config = dict(
    d_model=224,
    d_mlp=896,
    norm_place='pre',
    rope_base=19200.0,
    bias='all',
    init_std_o=0.0,
    beta1=0.95,
    schedule='wsd',
    final_lr_fraction=0.0,
    batch_tokens=131072,
)
Each number is 500 + 25 x the weight over its row's rms, rounded and kept within 0 to 999. Layers, rows and columns count from 0. Numbers have three digits each. The size before them is the row's rms in percent of the matrix's.

# layer 3 attention query, 224x224, rms 0.0411, rows 58-182, columns 112-223
078:533467510465515532517531513474519496483488490483511512496547496494512520499519501481476482482517530520521511517479477527513498541509549475447539519532483453475498492504511533479471429518508511482539538517503508515521489482531502518488500527526504557524507533499509513466515507458464493519511505482494510491478517457519507492522504494540
077:494535466514487496512453522542490505496523497469480498516514493511507507486513472481521527522451495502482516497519515486528465450532495484500520497498553496490519479504497489509482466447532501439484547494473498491465494523509460503551520504448490486527535518482500471519486490552501469483501496495503502481520518527511499493500541488506
074:534511523507517511484480491503534487460473488468477501507546450491552536518507521508533511476537462483499511511483473536568499526462501508517534475477527506502485532516506478496503499507542494459558462514521476494498503482510516509507545492507530531493459469530472504488475488483515502503538510484516541534505472510437470518485447501518
065:535542488492492527519522498469534495504484476513490423466501500475481519542511513494483486533507488498476496530506505507523523503543490504475501501537515484509487494511507497497528467511515485527505479515476525531527508512526502519508518472503494498434469519520485493496493456501508559528507460511537482489554550514509528471429479517515
084:501486532498505499496500478533481505498501460481495505536531478527525521520505492512516502521447474481472535465505541505517474477534521484520539476521508518479504481480470484524492538443484488506484494487476484503482467497510484468483548518485508473491533475505516462519515458540504460474491487482490508469494535501452479510513531547535
083:490507481492536491491505472496474507524505542509512518526497493502503471470516531501497486497502538480524479526467431469451551503455483498543478523452465516491503509497506487495510509486519517519496500507503521529510512500477516491508486503539510516540507493506524510480490537465491455507522512538494475518463497442497518565509499446476
088:450466480499468488494489520557494476516493489482491499489466500507484486498494465523505486511503473497441490523484527490513484559471460501447516477462507493476542499460493436517528490480470474484514523512508516505506488527462507498499497503481505496521528501483494473473522465517503528538516555529491511508531501523507494472500512477534
130:495482522492528492517500521445522506461510471477517515539502534494482506495564560487480491488482475554497511508496541493481519526519515502510496553518485486514480485538521527495489475522512484520536483497494480458501502447580528509491492489494501546467491494512507481529475481511481475525482464469476506449438505479517496471489533501493
146:481496530520509497510512504467538524490509483487529491536474533529489535527570525485473486480506497519487532544494508537497495490504514461515533505546509485495486472514519531512495481526535529479503509486491481458498511469557539516459508507480485514487496535514527487518481473526493474464472462454501499456451505473541486454461535502517
198:477491530542503524516491516464534520488507514491533485539488517526513527526544534488462506473505464532492534539508522527506468504507517452510523509544489482493486464520530523523486478521529510501503506485492476464497505481557534530445474489489509528500481523508511491515475483534505451472483477451490497454457501478526506467460529492504
093:529509477491460493509519478535526482488533530557495504489495456522481498499513473503474496523511546495534481483528505497538528479444513471485491444506492527528494527462481512503496501498503470437506485494483468508494494496468536490470532517495506481513504512470472490471518495460552523510497500487522481530508494454504509551492521512494
073:512502496488455486479521498514502525517520479499507506492526502509482455470525471534509506521490516485471515513541477504512470492495458513500465511473510505508564469482497471510501498467485469495483531512511520521556477540465475520509531542485483512557481467428477513483506489463488494543539529526525502527544539532502556472502475469496
052:580519512520516519486473513499490495494451493503512509477537488497509495508459508471527524505440454502498533483518533514474501528508493485467489513512523473527459462523484470508461487439472505528487527521497488488481536503500496541539448484498524492511516455467461533489532539505523449495553498504466521502492501515477501498531461518500
048:502493488533516492514503537517525475502482481511559485535500480466529465507496491504496499476495478533510503504488546511478511549507514491496505497465474494555488523523457487531479434498475546487544473531437463503526528465510477500490476487529502525474508498507510510523467510504512480477486457508498495480480509545491519468510497488524
081:516491532452454519522537529502512527452490484487511536463545506453453487498520498543480493506515506494493496498472498485517492497523505519489526462534541539530505492491477519519546505510518481500496482454509521490578446519487497520474505504483518501477517517503523476503428493473503475465510480476484498435531544495529518506485476522511
084:495534495483501486456492493535508500521574463510482490536509554552494502506500478519509476508501486488413528502514476501449497493462485501462461472480498467436523506478504524496537506495492504473450534439472495499507514470495462506526538529486498473536467510518479541499477518519480495495525562523491507493493544534532509474516509526486
086:541518443532499464515501447529499508474498531493498518488498517500483527524480519503491506485467469518489469501470471515515521471512541486497502514526464463498526468518454497479481464532548473484474468513517474513498513502528528489497484455485468533459484481530469511507531511476518503511519489492522490525475511487491539514497498477499
089:500478492488458531453464521527492525507475436489516498516520525510540473516461519534489565495495468492492513535543486474543475501480535504540505477463492514542494474500482495467484534508518527505456474518471523496493533552528554491460506485470509442531495482503483488509516509483540479506490550494515476534507506512488478513534522506462
084:499462459493504542490490465516511495497497495459472518495474478483521462465469505501477544509520491513487498536508554465497462554467485514490476473466556480512503512517492549513470510488505537499504511486484503481521520526516528527506472509472465495470523503496483451455487476555444544520525529497505502501505486523494525489498519499499
079:476496518518517477499485509497486530473510476525471507530549507483489570519545539497470476514466495557479494504511485481491526506471481509485500509514492485508489492472512495470496520494523504501491537502553524507510484465481510515459487499485476526483479524516502474529533470521514456532441510491529498491483500493480541537518485506498
082:450465481522517505521435497509492503524507532505488494495486476473505489517460523484509487483462547517488442498504546447495512526515480492487456483500493531473458498523495529473496537486464487480490484510491502526474461509511504486485487487488498488543499553504505488515477509490512508479491508474506523481511517483504515533579531500504
096:528564496498533492493493523530523490513524462493471490503538505502519550482451509477512498469515530511473475486496446559508468461454506500506487451534504499522417507503488520541524461495498511537474484483491528521539510486504509502556528499512464502463519515513483513454497524490494543507476505521488505504494521504458494524530494498533
080:500466514522460498488491476539510518486495483475514529484525511494519500523506513530505495500455504518453490506496510456477507525509448482482488504514475474540487518511528443544502486455498509539490536490497566522503501560457505515493540489509502492533493499518534481473481481546512440485488506518507483475520519491521490458530513511481
076:495469493477502533485494496476549534463531495462487429511540489516503485489513489503458533485514507502511490491471477503531526513515523515497471515465515540482499521484520491443485551494535506516463474492525475484516448486494502466466529446476521508541495509511489456489506461508499505498494491520503476513489477405495475479477514527493
072:532547501501495426492485481531495479477541482528503468512501493511498512491483484500494532482540522465475498534492509520462534474495491499478463501520473510493475506530528474527495511486536430513505502507484511481448457460491486450538511486505513475540500510504521559479471493492543478479472514543509551499532496509489504527512479528513
078:506485490513500511511481461501519470493523528528506551527528510504514495511504514479519502510468425484463539522539527506489469546490499501486482520487492489539499502490486495500478507499476456486483479500500513550534521500504523487489518504515505461548450483519544531504503526520540456484492509508447524506510465534483510507496515472505
085:504517472469507485515512506496472507485466482449501562529499544533495427472482481473488494532522484511516489479511548477511504482504529500499507498488501529498463502512494494492533502495534484475578538523492496489429457476518512480503548506503541503526472502509515471565480477472492489491493516457493498489513444479507467502551504529518
088:498486493495503505511496480489508534472510512527526504499477478504453440501549511492490560492531506502489498498488475492462536497518478529470472503517517525464440487498535494504493456497469492492492484479500472520483507508533576450473487524502492516529526499477520463495469485475498519498494464498502484499523499466538465458513504498503
082:461512497499504469543464534518519532536524527494500552514479483526507492485485446498488505495512471465518474475484489471495508492505506486569508514516544551528484520507484494489515453530511463482523511489502489489496435489511451467479488492512492487491471504474523555502520508492521534497516506496502503536510490524463432491491530526495
089:516507552491537528493497497460474529508507475500464469501440542520500540522495491514501501525515438521480527504494531498438530560477510509518476476466511505493541494478499488488523487523479526518445487493553469491522477498514469461510526498528511480491514492532526540504511526546524511489510498505464521504502532499522490479504520486464
095:502498507525480444474484509516510506480495511503539505509455473461499472492465523509483530501482528523492522494482468530501470491515499523469479525507497533505505485487507461495459498461479516507504491491524500493506491532511425513551525493503478518476487503501519511506531450522440495513545447487477501491486502460488522475497530510511
077:502497490479522474475518485504478534558521509479497483502504499539484472543511462541493520535464505485536503476510474491487441471517471474541441512486519485508511454455504454553456500508481497506487498503499503485484499566523496517532492521492480512498525502461470451518486498476475483524543503509483454518539521509474496503494471490524
090:506531488484487493470522472448512543506488463450538539517476524495509491526513532463514459468486511477516512479530490548504486488471532543522484512574512550535529483520497490493472495504525530505505535496497505479517509472500509501509471490522524459483505528502513515539505530496477519490514505513467472498483506508474479521464526509486
075:506496501486481520480512491494488535490513477511481490469481468514485498539513443548481510561525496512488490541498484503514509450487483484506498461505508553476538517477513518490487551511495539489496517517551523522509506487473518500496535508511537487494533545496495468507470503462483523459488505468512479504502507452499509495457514512497
084:444483490519500495484486434544511480531535485532520468512464497478534529489473479528488535517506484459501516538479488496506501469547501491511527489517488525513480517475491472496458512497494500504497549504526477502461509515527527511518502506484497470491529519502481537449505494521549523472497512469473507499499458498503527467471481540523
071:487460488502501522492497479494483538480474495542525493539566481434512507487509543471524489481487517526495461488495526485503500512496514484518488472514435526477469528490500492500529461534481516492512502490478515555503468490521533538481485482468532541529484497507543518523524510474533490539463506484527468504474481503513494522435450491467
082:478497508533499518487503500511494524461464496512502510523525516515544474518506486522497512504514498511458485521508495437475511528524541503531515495470500528513516503465512491450550482509492523524567499466533497506522494450477474463478519499484475498506493439497476469539474462505490466495518470460515488489497523499481479496516525515451
091:478454463497469490489529481500506530471472455482481524503483517490494510524515506521515506525541500493488495512479510513508495501515485482441526500515508507476549570479510461490478505491469497504526568505518481563495460491495502496503520507491511514567514507513532480506509464495474501497503530503497452510469495461491524483501533514486
098:495476472529510500480506511474514490537503493492534511517481542515503487488509531474511451497519481493476513511483509492499493504540464492465493510489482501503514472464509491523522489470523491538506495533509525512486489440520462539504513481529486539495506494489476502516453484530461502539497523520490507486479499546534511428507447512560
184:509505455483477475504527469548477529509512481508471515502502459525487485488456454553535554534482525480478509486510485480494484484505467528531469458466495533483549532480462473505462553482469509493476517502505525509508468552440486490512523545480531459532525470491486510493530508481491486470490530506504471543537506492469520532506473496463
206:523512478476461490480516480543472524499496495500457539496511469514490477476465468539533533541482539481492507471513481472507469462519469531524483473465490535490544531465469480495471552485465504497469510496538500524505469533452479499523519540497519478516522466482489501477512507490484485493495531530490477537540509499465536525513462515460
040:472528497503470497503459479506500480477452515492485487531531542504504487511505511484525477459552511515501505504485490461523447539544495505467517434514483518486508489549461521542527519473527507508525512501486490510477515474497448518482501499455504524478504550509493475500506462498488511474536506472541479517479475495473473456521474473520
082:463499494507468521506519446508523460442531524532479486509482456513495531509465455554520540506470505490510551528549445490576526542525462513504465424472478508510538495499488512513468516514478534476488496487469522523491498495464492489517505532514506494507538505451506482487534497498530516490495509515500529514513488496493521496501458495441
077:499539517477465449483488512531504509497490512529460523480498453478498519507468458503491540470518496489500517501510493531503485508443525490528541484507517517497506534497493509478495518517504536476484499497498493495496527531464532459506473481488525494511531519533533534478574491481503479431503502493475523508496447452485503557543518498479
048:487505535499504503484487524487500483481477510515517491525496504493493498497526482476507501494517494530510493500502494507525531520440542478513508529546509502509502455553525521427509474558520517467511507468469444485525515480503556449516512459510503483502477539482499557554521522475513539481517464505528504490508477461493471473550534477510
235:520503472456482475481521479546464510492491486485463525497515462507494487478468479538538513537471525486500494474517480475493489474513469539525459491471500529493530535473476486492483544489471506503471517494534516536502467523460496495535520531501517474512534465476481520501528509464487490495502535534492483556542510497466523529529469499453
080:487518520490483514502489479505487513475529493478518500516530502484486550489499506485500490514498473464468517463488455519524519530521504483519476519485538511525462487479540483491575470508487509543510483485456506498489506516526520550450482450533470502480495473504560488555514506534525478549533476513494506499496527502481524504495465536486
090:479480462502530461513483498543508530514561538502502483469462505504512474517457502500480505471546503505455527480475533487501479508503502479503497473477473519479455505524485483535461544478518487534452525538516499481497490514493532509460470503430524508539498479499484554513513465508460444526467515503512480518486474526453501474540496499545
094:547528503480456511474513473466485479469539490511515501471495528531553518526507486469491524512522502493526507500457493534456504504518467505477514508484486478495520514513505457501560482511490485543540547463467507541424547490466488499484485463495513504459521488554467489484531510519529512507505478525494516485499489528517481468481504501513
086:461525508483474489431498466467495480495539508501486534482445481518483485494493483496494490496485550498504514495480504520493502507524471500515456491483463495486479481523516481536485504475494455447510484505515531507561480509522514457539520499485449464530492513532514501502535486507502523472484499531527476541502482484521552468487494451494
092:522539533516440485505515469514512477482451532451468494483471518549474497495486497520497560499519461502498524513493483486517454466486483504500483489468463502500552482453509475473523522518528509514510477539477506444486458523464477491506479524472498511499516490509527496488529497472478500484507534492516474499522483528506526493541519494479
094:466494457530475507488512511509507502503487545525498441476521490506513472524476514473507524510517496478480510480462502506491493485551507494476509509555522512507486511494502504478492521522487486482519483507463547473458537530519516509470535458500503516515465512522483518518504527509538504546497478483460506493516490494485493458540518494492
089:464552501508512506530501471478496489530485481504500485467488486493536500516486466490482539482511525464496483507590522505491476495474505485490488463504498487476541502528515477520505535519481481492482504503498563476498483542478536502491500489468484516499516542528520532536516510447521507483457492493547469546509499511519471516492528479452
075:481559518521457523475444543490501479525488507498491510496503545547493509455512483474499464510465506462503515463549514478523509478495527525519499486476528480503545457526488505508523460455529533531510540471488513479476526499491472512522459470492457477514541489487527486489528503513492455516523452527514506506490499518516454480524481505494
089:495514516504488499499464475491511496514492485456504496495529510533526507505456519469526509502449461506464509507493481551500477500491485484546465460503530526524469472522493531500509444501530516504529540490528514494472488556527482518516507488501486472493471490498470480514493544511519470490502475554503544508517531474541447520507515523543
085:485516519494479519499470540477467522517537532464525527508510493499487506482511513481499507492480497541478494520546549501476505464495499513481506507530505492484495513518508537503507446472530558489496501463526534504529504544495512521498544494470524490536489493488491545447494506552487463471553496519452494488522553466526494516478502527516
099:480497524508454506521486552465485447541481508496513518489486483434540488499517507500495458511488476522506463541469487474506485501482533506545507497481474503501472516522475544489552511494549476430541487498472507498515488483525496513517509524521490520457525538483479511522517506460513503492482511504473496518485513478513509476453474533532
090:493566508496509526495504488519488523500496594484499459482545499469497510456508469481522487519498530490514489495534468519513513563466509504506485490466497510486487497535477517517510503470493512464497500492492528507497503483545499532556500515492498489513506508470463490529510462469510536511481533540491472502507472510481504489525481460527
099:487527519454489536490471482507526501504507470443462463533514497461459481503460541466510485481513521554498553492492498524488494478506495510523491482486504477515511493509536482524533532544498512554465501523520484528517487512522541516512508504476475512524463507513492500496517496466474492517474491493515534538494478473493530521489534474528
095:504467508462504475477475472508498478490509568532516490498463490537500485554521513518485501526501464517520484490480523516503526477507501507466493480435474464513451501514477520509497512509515475488532506491482497474502487446467509460478484474491503536482491494525484515459508553457559491500512460521509523505504442509466552529495520497480
091:549535486473510478541517510500463484544421494499516481503459502519504460508532512509474477472518516543526507475500510524521473475515497492526494491471518512529486525521494454523460489482507486450490574528515488554482526504497513521483500488488491495527529509499499475463505497464501493513466501470495516478464497517502510522489464563491
083:506520452513529491471462499518509429529462477496506523475515510492495488517508501515509473493494486490470530474513480474471472505527518506509494484455526511527523541544484512529474479475513519466558503508477490530457535570507530521528476491494478525485526499480525473480495537533495476478467474511468466500471470519507477515478543504511
087:531517500501433497503502479493487523504475482487487496499504532493526536518540461531474494475519486498493475510512515497515480479487476514444517484522512475545502457513447529509498497505505498517523509533517500495483525522513514459487476487448526510436430476465487424524491518561472521490419493522509510494496481530489484497505527525525
088:484514520509468520503491478484479502519473502468485482513484472565493478521458451505503479514451502465489546534510487481501512513465469511532467490516496504493497463487526525484512501535512486511467493498483475450489504525485491497517509524524541502494481524516537502534515497485492518459517492539506528477531548504474449505458507451475
087:458473487500549487549492511509465508502514523516491505504529500524539417496488487457515511480506516521512490533525559479509449487506509506504529503455500502527512520507485484497518492463495505538538484521478506474544473509515499523478490513481540510531507457486527483455471481497514473512506506510466470534569498519524548484489521530467
079:513515538490491509509544576485515537509507515484515528484505516489526514499506513497524459476476479545495493477524505450521474466543506483442484532522502464483475488520522512508502472515489482549500532498490466519502506506506517523488517477481480494503509538470524521516537477540442442526522477501468449495520511468550497489511484452523
085:485550538538494473496509509551517480535461502470488524477475520498481503506457461474500504499511499479498510495522499511490523477492525497506503478421521493501482502504499492513526531530502484487525439495509472482472532507506475494535500520515461475467538482529483513514482531492546542505490515512530480485486486510505527519476471478538
092:452486497491493497465493527495492496516485459496452498503506498494508507533499532501473477506511512537506479469486456501481550484458535498530490495461460459501467488459521475505470495496482514571451474524502543483507506517513486497522512472479472476473488520533515538496500552490475474508528519473489462485508525490505490519517541529489
095:508507477487533525509470485535520512481491455508498492503535493472491488519461507483474500497529515546520507497496485503536500492507528499519505519478490482483501504530525478484479522506504479511516471527473484488486501555459472521508469488496476546513488518533528462462511515501522466486515519494477532508490521475510536535493509450475
084:513508470488505497537474465465526546480534491499452540501530474541460512571511492536458549533511522451487470514530511507563491496489506489482443507520484522496478518482491526501505498533516511495500530517469544510508489484499460500512470502476503462483494509464530484457499481526526539533523530526572531499501476506469516534505477488498
067:514511497467527509530460525495498422509519534487517521535474503479498510498525464484469514506502494471454531499545512502472470511462479486530485545512465476509517483530549433511527547491528494548504506510514587496538480549519461537538507515481486516501462478470472496483520514493467498498552518514481526512512492503481488490478523529518
114:479495463497489500551491508484538487517538474474530520530548546509488452485536522473450479514504471526490497525538515490505495544500482504470513530531502470528487496533490537516506491510506495515491504499467478492519472524505472557516480525508471557496464493473473432513474453507507497551538482508540509466513535526525479498493491496507
074:547478492494490504490499495499472493521527493460483540522535503502524488482475528512541484496469505473472456466507443439492447500530507535526505487493493518515495539493480480506453501467492503517494515478494499542507488529494475534531502520499520463478546474462467452459480472485483466523478481547447484489535550534491523518481449505485
058:512476511528483526537518526476500493475471531494531499505538556509527492458508544475486486481488482533516505475533487468525462521536511490478532493524494459524477503508474505522499478486519537511476502488442470494509524536533489557510477550517502517494510468464488488501524464500489499523455494502489507463484519500485494506473475509505
074:509475469512504521488517480521484491469525480535508506509473480514480528480495480480502499504540486509512514493437473496526492522511468513467521458504511567515504531503498498466519464550475539458529503523492474482475590496473533465489437511473529528484512497527536513481499479485495495483489510454485520513505482524492519478501462543475
082:423499508504487484466475487496466478513502487512525543484485492505491475504481517495502470487493463481509546480492500506463498510541494499503482550507504503524539500491469520508501509469480452535507508514530554501515501519490479441509506457482521486525464433482510526523478514489487496519494523529498472512518536512481511495505490503499
188:492501490475501477448479484513457515532475530515497532479501459510505486498457489506550519521461517474500472454488468477462490463524486526534456497481495510498511537464459482504497517473477493521491492510546519550491493496486516469500522471503528472516547454499512511494498531489490498504502504537457466553520509512460523519489498517478
208:520479483467497493445506502517453531514504507485475532492526486492511491470459505514554515527450522491492478438499471467484507479528502542526464512492486510504511536481459479492495521468470506534468519493522505550505501504491509480537517498527519483503549450488485503484520514493470497523496495535458500535525497496445509526495486524476
076:512477472494495464476487475469473501482485486474473537580516504511502446526480495484498562492505498529484532505484524501519487513507504503535492510526475498512506452492511490517448529505560484506500527517478496505488471529521475565528545540499458496517485482507479470563507486485489474470474480500508437503457492467481521526518453514490
088:525507499483448484494481479554496524507481474512545505500537485473490462515482516525498479484529492494512479505477491531459494494482467485457488472496506492479560501505481463521476501461512502482480521494526541527494520523459473528497500491462498484500503517522494526442463457487489502487527499496458511522509521528519489510493514514502
082:515483526504508545461464558526518511487516487495485505485504537478500528467474530483501545490488493517454487494505487472496472506485516508498493534453504458501503482514511514513493506477540528507477539459501523500489512504489483540538511532535499496478516531514474513418520513523493537519487441489475532466486518465489539491524521476453
073:561500542511484517464522484499483527501543525518513493511468546516506510488494500501507559485469509501502461501512491495496534485507518499503483468511479521453454480470513495523514549482513538485441564473490480515466512460517536478514512524525523503453506524529490511504518486524460528471484454483498510514492498442497476470482513541500
072:455507472479491485537486455509487507511503494536500505528494445497487490563499477481498506465493489453513526475478473506480494517477476498524475525506524519537519519490502507491452507514494482502505450541501495500533496524491480465501517511486515491496515470486543516541485534480531431485494531503517466517493472568492504529532492477504
080:553498504509453489502501467508483506463519509481460507528471501520482472505512491526502539522497500539492464523493500494533500511511527504514503478539487551488474505467491524516513546511502550464475546498483472515475481503506513525498509519490491489492492543510479489530520496487455547429491491500526489519474471486503483493476492564508
094:540503527453517465525534484576493488532458529485520488512518451458482452520492513501474479487532472469516501500467474546496493521483544488504475492483508496482512522492458507508501487532505478433459471532527532513444497530468543515499455518492498516479531483537490486485510497448488510495532508489447517533503504482450506544500517518487
073:489501473481458512535479474532512546483503472528471503460486462471482476491509451527481509525499494472507497535504523509517551492451496486467507484494512517463534527464526500482505520516493490482513527504538518457503499507486494505469517463467533481492469542497538513512496533488500504489485521493536520539524490521488493492518511483520
071:479456521489485541491510496510515526493501507466545524494514531469527544487496508520501473474548505517507519501510468506496481487519475477464570464493453489492527491479496523513513503500488510535457497458502472511475535485502509515475508459509535504484488487476514508466493449514477486533495495481455506498491511517487501475509525493500
073:547465542509509445487477488497485502516505529474538498515535506489512467536493507536512504487498486497497495492485447509480508522500510481515503487514476486499524503484467486522469505520539502492458503464485509530465488505524474484525525538529490424488524473512500481510534482489493513503543471487440481525466523478496523491494476526518
070:516498471495495527509520457505477483506519499578513499513473475518498466486506489478492528497480488454513489518474513500453483499501477524510464499513528471536461455496499496479476484496517464512512489548492520499521504475511495453471508539496467483492449484484542494536466509492536469498453529526564472496492504503511477494524486465490
079:509479497483483510488531498517487512486518503482525492551488515525491464447488488513511519474511497509496481494471555495510481480486499515440502499488542501478464513474484496532545551516522556461476527497518512491494483490502511551471511560476514529496517501486448474526501425556474476512505472499543499456477522425483505507484477508489
072:503541511511510514445493476495505475528481524498504487486490511524469504538551457546504534535489509516488491522518492487530526479492504479513455514517513533448488488494502489507497474531486457500559533516513532525519480481514467479487521511507504498484507508480458489526513468484475501497514520539474475491535510538509443512474506513525
079:516510466516508526486480474522510541515515495551534506485486500481488511534507497497515483497491502492464512514517497461503507468469499479489472478482497543505539484506532499437519505476485458515510515520470503502501509461497534453489519504517557496485487506542477556447469526482510500485472511490494522473500505538514531492510512505474
078:456471488471489487492510544461495472532500514499507540472511490476499510496501511484515443470517504494490492480517449478495557508524473494520529505505503479500504514486468505536478453492493522524501489503486481522496496489487563453512510456538491479536510485539551495487527491490487468523515529478449491518486471496524491506480529523539
077:522525478500510533505529489443497440506513549518500421477470497484494514553502495525482480527528498483499511482505494488519530499481516516529494509489478499484487503525490513478515507530504499531545436469532504444514485496533498440511495533524515515473496493499514478547482516531495474471529500519529501514506502529481485480483494476466
075:531500523510486507512532504533505485478492525468519486510485534545483455473516525517501546504492507536490487501481489481517492521502488532484515498499509531470482488478496494527515497509496537526513530514481472491506468479473512545476536552477504490493506484455482485511484459505474506527524539505529508473499528455518434493493465523522
078:526446557523452550484515557517493498445508519455480490479494508493495514477496540545464526521487501513523483492528464506496493501486494495463523488497480497450490510465499510491548479514481512531459534487520512531484494508508500524487526499543559498487539521496509491462493487527494494541533487476507518484509525472530464476506492484472
071:513515557506494522458506542480505517475478478475524493476489567527515498465497524493499510485529522525515474484517516508492529472534507510466537532521503454476462495498511505504533502492496534520454515503497450497479533486520492534526458470494509531528509525496510498495549457552480534540526467488455535486506475473495486485491516489524
080:512523489526467514532487475533490522518499464535490497503518486503536526548498474517500564485480504458477513491478512467486529498468479486527453510505482525485498482505505483458491542470484487549538481524463497503518487470514460415468550545462511463490518486507520537511467524518516476448484513501546510514473499522512540452505480527488
073:598470530495497507479529478506492497490512472530511475494480535474541517518546510494511533462507522522488494477546474476479509523525513469501511528515440461471456504494536488498501498493459500573492514480475472554494519466543500498517534488547487521481500524508466509498518523488513508531511489464485509510489513495493535480459502508485
081:484524490483465492475500477472540536494478469521524488470466496462492497535541493489483452514545494493508524507541503507491513532528476475472498489512502505496513534487511484467485483491470451484524484487523490531488525487504502508493491458502500504495490519525538531464492511492514513498518532483454492532550522549538489485486526471533
079:491459505517493507478484507496505521536480486432528509482551506468541505525509540508488510475503486479455526487469468487506480517509461481498502488475501490498529506508450518528441520472500524527485508495478533493497521520491505489491513495506519469509521503504471473470524456508492485505481491512456515497502496546499496498521532498477
077:500550480500478504471473458464495509501488501520508492495464451478473498532485522527508474550523481453524528532466492541501512484491522498491463511540527543485535506512482502496484506503501469438505480524510509509491490496483493485518486509510522492453538515543505514515475514481489505466525509499461463540551485480495480507516531523521
093:496505504527537472466488542492503528517483524470515491519504546467530525524531575481476491475505497528491513497472470498462523511523521471532523531544503475524488497545461546521498468537512502488500511499464503491495472492543528513496483453457466516496466506507504495509472506479492497534488420479500514504508487479487478523490538510535
154:486494538513522494477494514441531496495485490499518474522493547497485515508554535489457452481507486517502487497500516484485512497498519493477531522545524456520463498538465522504543472505533516499498498483501502488469512491562538496481484484489465544479465514495500462509453475509493498548506459506530531472477503506510470488485518514530
253:505499542517515524509488520449524498507498484505513479502503536497509525507560527501467460484518471506499487518472518501505496527500517478472556500542522475503471473551504523508523470525521510491532504489475492474491526476576530504478486497490484521469463534528508475504496475509497503513503447493504517481456485506525472471496544505545
270:508492469470463490494522481562465504487517491493468532483517460505497494478448471508528526518475530496499495475535480490511510479509472533499470495461480528495522533465509483490485542485455489511487496508515496523512495531433472497536506516493534479521539472483478517499513515477495510506514547517489499528563507482474521526513445499456
106:459526510537506455454496518493516522513484521474504485538474531481488484528504538495496499506507492507496493519480503489469437504559484502524526509510490481526504472529447478520501490507555496507494526510513498465482516528541497504493520514491446495468454505498496469528480468506444515514476465507508518512484518507475492479506504512551
089:487497490510480501530516486529476500515499500506512508488529479559482464487474479523530545504480472460510474511491481519520486479532456511489477524445476538458544527466520487508477525503458484518508495542507482498529490510443454501498536513530511496508516471481488531501505505479487552489517505499481471517539536497514522482516482461482
078:503509503472505482457517482536485539490516461480480490524524479513502489467485484494525487487469524483504492475511476489498499499519489535476479539523480520469504532465492482492525492467483476530454491493502496550512513487498463541546544522512532513498504455473466500454514511527483535561488509503481486519509513515457503503510445538490
059:528487459477496461529530475485476493558509493500508493507457485508492460507489467533543579532514564493500459532507480486466495524457462483535477467484483525503527521443520495494471530527488487517511520502515538510477472527464483439505509529468486467516522528508529530510521513493482498442510536522473514494520512512495501495509516467479
102:485470533489452458476488501511491526509529503484492485558489534519453479501503475535509512488523485501438532510507492512519529547498504496519491518503463533487502464515520507507500485506514490520506519537522516548515484512512453504497491510520528487539545483453524490502507490479510466515488539508510499463515530477526519532492451466429
112:484529520485521529471491524463492523483524515515527464455507491473460540467520496510513476486509488496461453485510510483476514503557486498519506522529561524498506520467522499495537492497538546492475447472484509548520492504500454485482485467465502494521485480528503541499466482562500484516517470501504514498491498526484515458495478522493
114:508462510523502501477494525490473492494517499465484521502517502523549466501515493485517488495534510519526472497501591513474512499481508517433499520480462505463442524525482543484489503496502493515552465479495483544520496538513500537513516505534490528523505522485520509457505522491504497503485469473477508479475510434494529494504514551508
112:465498516476455492516490493476527499505480507460557523515498508535507461507480516463506549487471482478467548514537519506492465492475499509498509528506486462540479513500491500509503508499527503504508516502525470511482469515523443512482445520522503510563540468449472487487534488547543503491479497509501499512488497474528482508477495452454
113:520505495477550526526522474534523449489536531491481502501505508469506523462516499461484466482513531525524471500520489476443450485521518485513505487537462485502451490569487470525540510458491468518505509455492469515513530476480487536534512505476510512486483522458494467503515517512490497509481469474516462520495503519464485426462515521503
112:488487481499517450523499484532475471526540527491491540506579512456492529493479528470485468468525512496499485486496468487520511516534551492532513523538490451507459492499482484493495496462521460479471511495496538465445513536511526544502474502487428505484509495519492485496506505495496471548490503522489499506485563486464498495510487524498
113:529489493511470516506474491547492512503557481558515493516477501524482523495491488513475550511504520490440501522489492445490556518469540488523492486524520501537523537457508492501463526502514509511484534514487506526485515504459515506520454523478511470517478517514543509496515514509506491443497496506475477529485522459513515468499494519500
118:518563498497513506512500485499488488534467466487513527471478516527505476505524463480478485501525479523489500512526471466446511484550450497461532498490556525484495501516486483489504540482523445450520510476549539533524517495499498531498531502490505526520496499480523571480525465476505515490542517503503476494516490532513520517491529473519
117:512520501497458459480552458538498470527511471507492493498503515488483519503497525485528469480515488457494490499478455480474486483490494502532496533493491528508533515507478507521511487489461461498512431529481482493476510480474510442560474487492523488542532494520533455465496495499507473507550499487509440492478463535523513492498498563493
103:529483452507526454510454531527509441479521468508466527512471487476496473485504466514480498507484476483494470485487464515460507522489523491523488521498512517511552488526469455498452509473518473516523511564528510520553509460514504501510474476543500516502479481493507498503496502488540508471505478525519481547486467537474524538523474531518
106:454499486509488444490454506478482494523471512433510524479524497529524525513500459492506475485492430528511501495485468508455549507536524504478524489491512508499479537542492507506472498497456480530531510498505493538503508499502557488479510484510481503555501495468500509564464512482515508495520533510524476488491531506518500484503552470486
109:487505514529533492461487487529493537513485526517493475529544487510523491552496550526495475505473515459443506490492517501479486481524502503449492514525519542480509515469490535506560515522502497477479493499482499480486521530502516504507534504458480465495515485487478490503541501496512551486542485493497475500526505536487525478494521541556
111:468535524500490522455520502483490485487472476487469515469499487473498521512473445518479487517525524493485516508519469451553512460493513509476485474515497492511512527483494498502530450533538520442536534514499460506491513535511473478521510522519504468509492519552456515520526476487488507522484537525571520469485503506511471491498498513505
111:480512524521492456538483468499493521535526485528554527467474501509501446515478484521495519513506473506499464508452495535485508498507514503512453519511504526508486517532502505512555473523505454506517458536492505457478532512449492508537529471513458468454426488524477494480506479462469505483512521504515532499467462540515521508530527549503
096:496486514477470482505475537555481564485560520520510453495502516483494534520546490503496493520479505499479492504497492509472533498473490497519490504511472518481515513515488512502531490500459513485479528524550484483523463532491494505520464479489505457523499523484523496486546480532485471487522477500490474503507482522506455472484526513513